Weights of a small GPT-style language model, trained from scratch on English Wikipedia.
Size: 4 heads of 64, MLP 704 SwiGLU, vocabulary 1062, 18.3M parameters.
Architecture: RMSNorm before each block, rotary positions, no biases in attention or MLP, untied embeddings.
Training: 1024M tokens, 3907 steps.
Each number is 50 + 12 x the weight over its row's rms, rounded and kept within 0 to 99. Layers, rows and columns count from 0. The size before them is the row's rms in percent of the matrix's.

# layer 19 MLP down (transposed), 704x256, rms 0.115, rows 682-698, columns 0-63
104:54 44 23 46 54 42 53 72 42 63 33 59 51 58 55 57 32 36 51 25 30 55 37 49 43 48 41 55 57 54 33 39 40 53 33 46 68 39 64 57 42 36 32 48 56 59 45 62 43 43 41 65 56 70 60 44 34 39 16 20 74 42 76 32
101:48 64 69 70 56 48 52 39 53 66 56 41 50 51 52 41 50 44 66 60 74 41 83 59 52 34 53 55 59 62 56 45 47 61 42 46 53 49 67 54 57 54 40 72 50 62 82 56 61 50 69 71 40 33 41 33 64 50 41 39 61 30 48 61
099:50 25 33 57 49 43 72 58 42 46 78 47 37 43 62 57 53 55 47 36 44 44 51 54 68 65 53 48 55 49 46 55 41 57 87 55 55 46 66 45 52 32 59 51 28 46 47 64 53 47 37 45 50 55 61 57 37 41 47 39 50 50 53 52
100:48 65 56 66 68 28 38 57 42 56 75 38 41 45 52 48 72 70 62 58 59 58 59 64 43 59 40 59 44 35 49 38 31 45 62 52 55 54 52 56 68 47 48 37 63 46 57 44 44 51 54 57 19 38 28 42 49 50 56 38 52 48 33 48
099:48 45 48 51 41 53 45 72 30 58 53 61 71 61 87 45 33 59 36 31 48 49 51 50 65 52 45 49 17 59 46 40 59 53 16 68 72 33 35 61 41 66 62 44 50 51 68 42 51 37 55 34 51 72 34 57 47 40 58 60 57 58 58 29
102:47 48 54 32 46 30 64 52 43 40 41 75 57 53 63 40 57 53 62 54 52 43 61 28 68 49 47 57 58 64 33 47 46 37 52 43 47 35 32 42 45 40 49 45 32 19 43 47 40 59 74 45 70 41 36 43 51 47 50 47 54 45 67 17
099:54 48 58 40 26 59 43 55 58 40 56 73 38 38 48 48 48 56 44 52 30 41 48 53 71 60 55 35 37 53 73 50 54 32 36 61 80 53 67 61 47 53 49 39 56 58 66 68 39 39 77 50 52 54 49 48 29 76 34 64 28 63 42 65
102:30 59 44 34 56 46 43 56 54 52 61 34 56 27 47 33 54 52 50 41 54 31 62 44 45 56 64 45 46 34 53 34 50 38 43 39 66 56 50 47 33 53 59 43 37 66 34 63 28 68 39 53 43 75 76 60 50 65 38 46 43 44 33 57
104:32 43 29 40 57 58 56 49 50 51 63 54 51 39 55 67 64 51 61 39 39 68 50 41 46 46 58 56 57 46 58 56 73 54 49 67 63 33 38 63 45 74 54 50 35 54 58 47 44 71 41 43 69 49 62 66 67 64 47 42 67 65 52 56
080:50 67 35 38 29 63 42 48 54 72 51 51 29 38 45 61 62 49 80 50 36 41 38 56 58 48 59 45 61 60 34 51 61 46 69 45 62 34 75 41 69 32 51 46 29 44 27 58 68 42 40 49 27 62 50 60 53 28 47 50 52 45 52 48
098:44 64 24 28 52 52 62 47 56 21 36 62 50 53 64 57 37 52 50 68 53 43 62 40 54 53 63 34 59 41 60 51 25 55 66 30 81 44 26 45 51 37 56 56 44 53 51 49 44 50 65 41 48 50 60 35 38 36 58 50 80 58 69 57
104:61 55 46 76 53 55 51 55 65 52 69 52 66 28 39 50 66 58 58 43 43 49 57 28 44 53 49 55 51 46 67 59 49 34 41 59 54 68 47 37 41 67 44 36 47 43 45 60 48 59 38 57 55 51 62 64 21 50 42 47 38 44 58 19
099:58 37 44 67 61 27 77 47 35 50 40 63 43 49 47 52 61 38 74 65 62 42 39 58 49 47 43 47 59 40 71 63 42 57 67 49 70 37 42 55 56 19 52 51 53 36 53 57 54 61 41 20 46 54 57 49 59 54 26 59 35 62 45 37
102:51 40 57 38 37 52 38 66 48 57 55 49 54 30 43 51 56 53 59 38 49 34 55 50 59 61 37 65 60 65 52 56 23 76 66 56 58 51 56 49 39 62 41 38 47 45 77 61 72 51 35 49 33 62 20 69 59 65 62 32 78 42 38 41
090:42 62 55 35 50 39 53 51 42 40 63 56 53 44 69 62 54 57 42 40 52 47 49 60 47 30 38 43 49 68 33 50 48 44 72 58 55 44 47 31 60 42 42 63 50 28 35 65 58 56 70 42 18 40 56 61 51 42 59 17 43 48 77 56
100:58 42 47 33 43 41 63 61 43 36 48 61 34 45 73 57 27 53 52 46 48 58 51 38 69 41 45 60 33 47 69 70 54 58 30 45 44 38 61 52 52 49 46 52 63 53 53 59 39 63 54 28 35 63 86 53 59 54 49 54 60 41 47 55
094:33 45 41 50 62 62 61 42 38 41 51 26 51 49 49 59 38 50 65 62 65 63 33 34 66 37 51 57 41 43 60 57 57 53 51 32 76 37 51 61 47 46 52 48 56 39 54 55 39 32 65 52 36 52 54 43 54 29 47 69 49 37 54 62
# layer 19 MLP gate, 704x256, rms 0.111, rows 683-699, columns 0-63
100:72 43 51 70 53 58 38 52 57 49 45 75 34 28 46 59 43 42 51 58 44 52 66 46 71 55 64 31 45 47 50 31 32 34 72 61 52 54 44 44 49 43 32 47 50 51 66 74 75 60 53 46 47 47 41 48 48 49 50 62 41 78 48 41
097:27 65 61 58 46 45 47 51 63 53 54 33 43 53 49 57 63 60 53 60 56 69 50 63 59 51 53 38 47 34 41 52 57 59 57 68 64 57 38 46 42 31 47 41 54 33 49 49 49 31 56 69 51 64 45 37 37 49 44 63 40 37 56 59
098:51 56 36 62 65 45 58 69 45 64 45 52 45 45 73 62 58 52 43 43 45 45 55 72 46 49 62 55 54 47 77 50 53 60 49 44 68 50 40 43 63 57 44 27 42 75 72 42 41 60 66 45 23 49 46 55 64 40 51 26 28 50 65 27
101:28 53 55 36 33 58 44 71 62 46 32 58 47 67 43 43 47 38 50 53 73 51 45 29 61 56 75 57 79 49 44 53 36 44 63 39 73 21 33 55 51 54 43 63 39 49 54 56 48 51 48 36 55 72 29 79 60 49 77 21 47 53 19 39
099:56 28 48 62 54 46 69 33 45 38 51 55 36 58 37 74 44 52 52 62 55 60 56 58 45 51 50 63 28 42 73 60 16 51 44 56 54 52 25 56 40 56 47 50 43 49 77 30 45 67 56 56 32 55 58 78 45 64 57 44 60 51 61 52
103:37 48 32 49 37 63 57 48 55 40 68 56 28 46 69 68 59 66 67 26 56 56 50 39 48 57 60 47 35 50 53 72 65 47 54 44 42 24 42 57 46 22 46 59 33 57 64 49 52 43 50 55 48 61 69 37 44 71 56 43 66 38 34 51
099:57 55 34 43 64 56 59 39 35 41 53 45 42 39 45 47 59 58 57 27 27 51 61 49 42 59 46 25 66 44 44 78 58 78 47 52 82 68 57 42 77 41 43 47 46 49 60 60 52 65 67 54 29 65 31 39 54 49 50 33 57 65 39 27
100:30 51 74 50 52 33 51 57 53 64 43 31 37 35 63 50 51 46 63 38 49 48 44 28 48 42 57 50 55 51 57 52 57 53 50 73 42 44 20 36 55 28 62 41 36 42 44 77 39 46 61 68 58 49 55 51 67 46 39 61 39 39 41 41
094:46 45 53 64 46 42 56 48 68 41 67 52 59 58 21 43 59 52 41 66 48 33 53 36 61 43 32 50 58 49 53 60 59 57 78 46 25 66 69 57 48 29 56 30 72 49 37 44 44 52 63 60 57 41 32 52 61 68 39 39 46 49 60 50
106:50 52 37 74 59 40 30 60 28 64 66 61 48 49 45 66 42 70 49 37 50 38 32 86 47 61 38 61 62 53 46 41 39 40 76 34 36 64 37 39 54 40 42 51 49 42 66 34 59 51 64 53 44 36 50 46 62 49 56 60 29 38 35 51
113:36 47 49 50 40 62 25 58 59 37 65 50 55 55 57 42 59 47 71 54 40 51 68 42 42 53 29 51 59 69 46 55 40 48 52 42 42 42 43 50 53 59 25 49 58 47 59 68 41 54 42 45 54 50 41 59 44 33 66 46 34 79 67 35
103:51 50 49 53 24 50 42 42 22 61 27 53 32 35 44 50 51 65 67 42 38 67 63 67 50 68 53 62 47 28 54 61 28 62 45 55 40 58 47 60 53 54 59 48 35 38 51 23 49 59 75 37 45 60 67 71 36 47 54 59 40 30 65 54
100:30 48 74 50 40 46 51 71 42 36 54 65 51 69 51 45 50 16 21 51 45 47 28 59 51 46 39 56 39 66 43 60 68 57 54 39 57 43 40 48 46 25 49 22 35 62 35 36 37 54 42 51 46 44 64 49 51 50 36 44 45 45 68 47
096:52 55 45 48 30 43 45 41 47 46 46 33 45 44 67 56 61 62 29 38 53 46 30 51 42 50 49 58 51 66 54 46 34 27 50 48 72 57 58 46 53 47 45 58 44 59 36 53 58 47 49 51 27 56 53 83 42 35 52 43 59 21 67 60
098:56 50 45 40 42 69 57 35 39 46 40 52 48 33 46 44 47 61 70 65 73 29 54 54 57 59 57 51 57 53 49 77 43 53 64 23 65 42 57 46 49 54 49 50 56 19 51 40 37 51 71 61 52 71 48 72 59 30 56 58 59 74 60 81
096:50 39 52 69 73 56 54 51 34 77 52 58 43 48 46 64 64 48 45 38 59 41 70 49 33 57 71 69 52 37 50 47 63 54 50 49 32 49 57 30 36 56 47 73 36 42 35 44 50 63 41 43 50 48 47 49 64 39 52 79 61 50 62 60
104:33 74 34 43 47 52 29 48 51 32 47 37 63 42 35 58 77 39 30 41 38 50 56 26 52 50 82 58 46 42 71 42 59 63 63 49 62 59 46 35 33 37 60 40 55 52 70 55 63 60 41 44 42 36 61 43 62 54 40 52 44 44 49 37
# layer 19 MLP up, 704x256, rms 0.118, rows 683-699, columns 0-63
095:35 44 49 36 62 46 32 58 46 44 47 53 42 69 62 52 64 61 37 65 40 69 48 55 46 37 42 57 54 75 54 55 56 61 54 40 45 63 52 40 59 73 40 40 65 44 59 34 57 52 52 40 57 39 59 40 52 52 50 51 31 64 47 47
098:15 54 40 62 45 39 51 45 72 48 55 65 48 48 52 53 43 33 53 48 46 28 41 62 46 61 55 38 55 46 69 38 59 45 39 47 56 60 72 51 62 69 53 52 54 66 41 54 60 38 38 69 62 33 50 50 37 47 56 34 40 47 45 50
104:35 44 53 80 55 65 52 43 52 36 25 83 60 48 62 52 49 51 25 53 55 52 33 55 26 44 45 33 62 39 47 40 44 36 54 52 48 56 43 59 32 48 46 36 63 62 36 44 60 57 46 65 41 49 34 46 54 45 73 27 45 42 50 48
098:41 27 42 56 34 32 37 51 51 28 39 38 69 46 46 37 76 51 45 62 46 62 46 52 37 63 53 83 49 47 56 68 51 23 52 63 55 59 40 58 41 36 61 51 50 44 50 26 61 46 33 44 53 68 44 67 60 52 51 54 46 39 54 44
105:48 74 51 28 44 45 49 47 37 50 45 59 76 53 33 35 63 53 44 43 60 53 41 67 31 51 64 41 50 64 64 33 50 60 43 60 37 47 55 36 54 60 33 48 68 37 61 48 43 52 40 64 38 47 48 65 34 29 60 49 60 36 43 69
104:65 41 46 58 50 34 58 41 45 45 58 49 46 29 35 50 62 53 31 49 81 59 61 33 46 32 51 66 32 47 43 27 44 63 63 33 48 66 48 63 33 39 47 60 57 41 63 65 49 47 44 38 58 89 65 56 45 54 40 41 73 63 48 43
095:85 56 44 47 45 54 62 56 41 57 53 43 59 77 71 33 47 30 58 69 48 25 45 36 78 71 56 51 43 35 45 65 36 17 30 57 36 42 57 58 49 41 29 50 52 34 50 65 64 65 38 24 55 78 36 33 45 60 43 46 33 53 81 42
099:49 62 43 26 47 55 40 55 61 44 31 16 55 55 38 53 56 52 36 64 56 35 61 61 55 50 61 58 36 44 53 47 57 46 67 50 52 56 49 38 73 27 37 41 41 28 71 44 53 32 60 45 73 44 63 56 58 42 32 46 44 48 52 64
090:42 38 61 72 26 59 60 61 21 41 58 50 56 59 57 47 44 51 35 48 61 33 63 25 43 46 44 55 45 46 35 53 35 50 32 43 40 47 55 60 49 45 48 46 67 42 40 33 74 57 53 32 44 52 26 55 44 60 41 48 61 48 55 23
099:39 51 75 65 40 59 56 48 61 67 41 39 48 27 37 62 63 65 54 46 51 51 47 44 47 46 45 30 61 62 70 70 64 79 64 71 50 48 44 42 60 43 46 38 59 50 68 53 47 52 60 37 48 55 59 62 39 43 28 37 51 48 59 42
098:32 53 39 58 31 38 49 49 34 58 43 29 76 54 70 52 53 60 61 54 42 57 61 55 39 68 77 73 34 60 74 64 56 46 46 66 47 61 44 62 49 63 44 40 46 50 39 43 25 27 41 60 65 51 64 37 63 27 60 46 31 38 46 72
100:60 38 53 57 35 45 65 31 63 61 49 43 39 52 47 51 62 56 71 51 61 35 45 63 55 42 90 57 53 52 39 50 50 51 67 56 66 50 61 61 43 40 47 37 44 46 32 62 51 31 44 48 54 57 45 63 67 44 63 39 40 75 57 81
104:59 51 69 50 42 51 56 35 51 59 70 68 63 50 51 59 36 26 36 64 46 42 38 46 52 60 53 43 38 44 43 42 51 48 46 58 68 28 40 30 72 07 65 36 48 49 49 49 72 47 80 39 54 59 51 57 53 40 45 44 31 38 64 64
090:67 44 55 39 63 43 30 47 51 74 53 39 25 44 43 25 34 27 41 56 42 44 77 56 59 53 27 28 59 58 50 45 63 69 54 49 49 52 42 59 45 68 59 39 52 71 51 45 49 79 50 60 75 43 74 47 29 55 48 61 29 59 30 58
099:39 52 54 55 46 55 60 45 50 70 71 50 64 61 36 51 59 56 34 46 61 47 92 44 66 47 35 48 72 55 57 25 50 41 49 77 40 39 51 65 25 51 68 32 52 53 44 62 55 66 60 50 41 58 49 45 12 66 59 63 35 21 70 46
098:57 51 52 74 70 55 66 48 44 63 45 53 41 47 32 76 42 38 60 45 30 41 45 36 61 58 65 38 62 42 45 72 64 32 66 45 58 52 54 56 56 47 28 64 54 65 48 52 46 71 56 50 65 44 42 43 38 61 64 47 64 42 55 43
101:44 54 51 69 55 47 57 38 64 45 53 69 45 24 56 47 57 50 62 72 52 57 49 63 50 43 56 50 54 60 72 62 32 51 45 73 26 49 25 55 65 53 50 55 52 49 37 48 54 60 46 50 61 48 31 44 48 54 33 68 49 58 40 48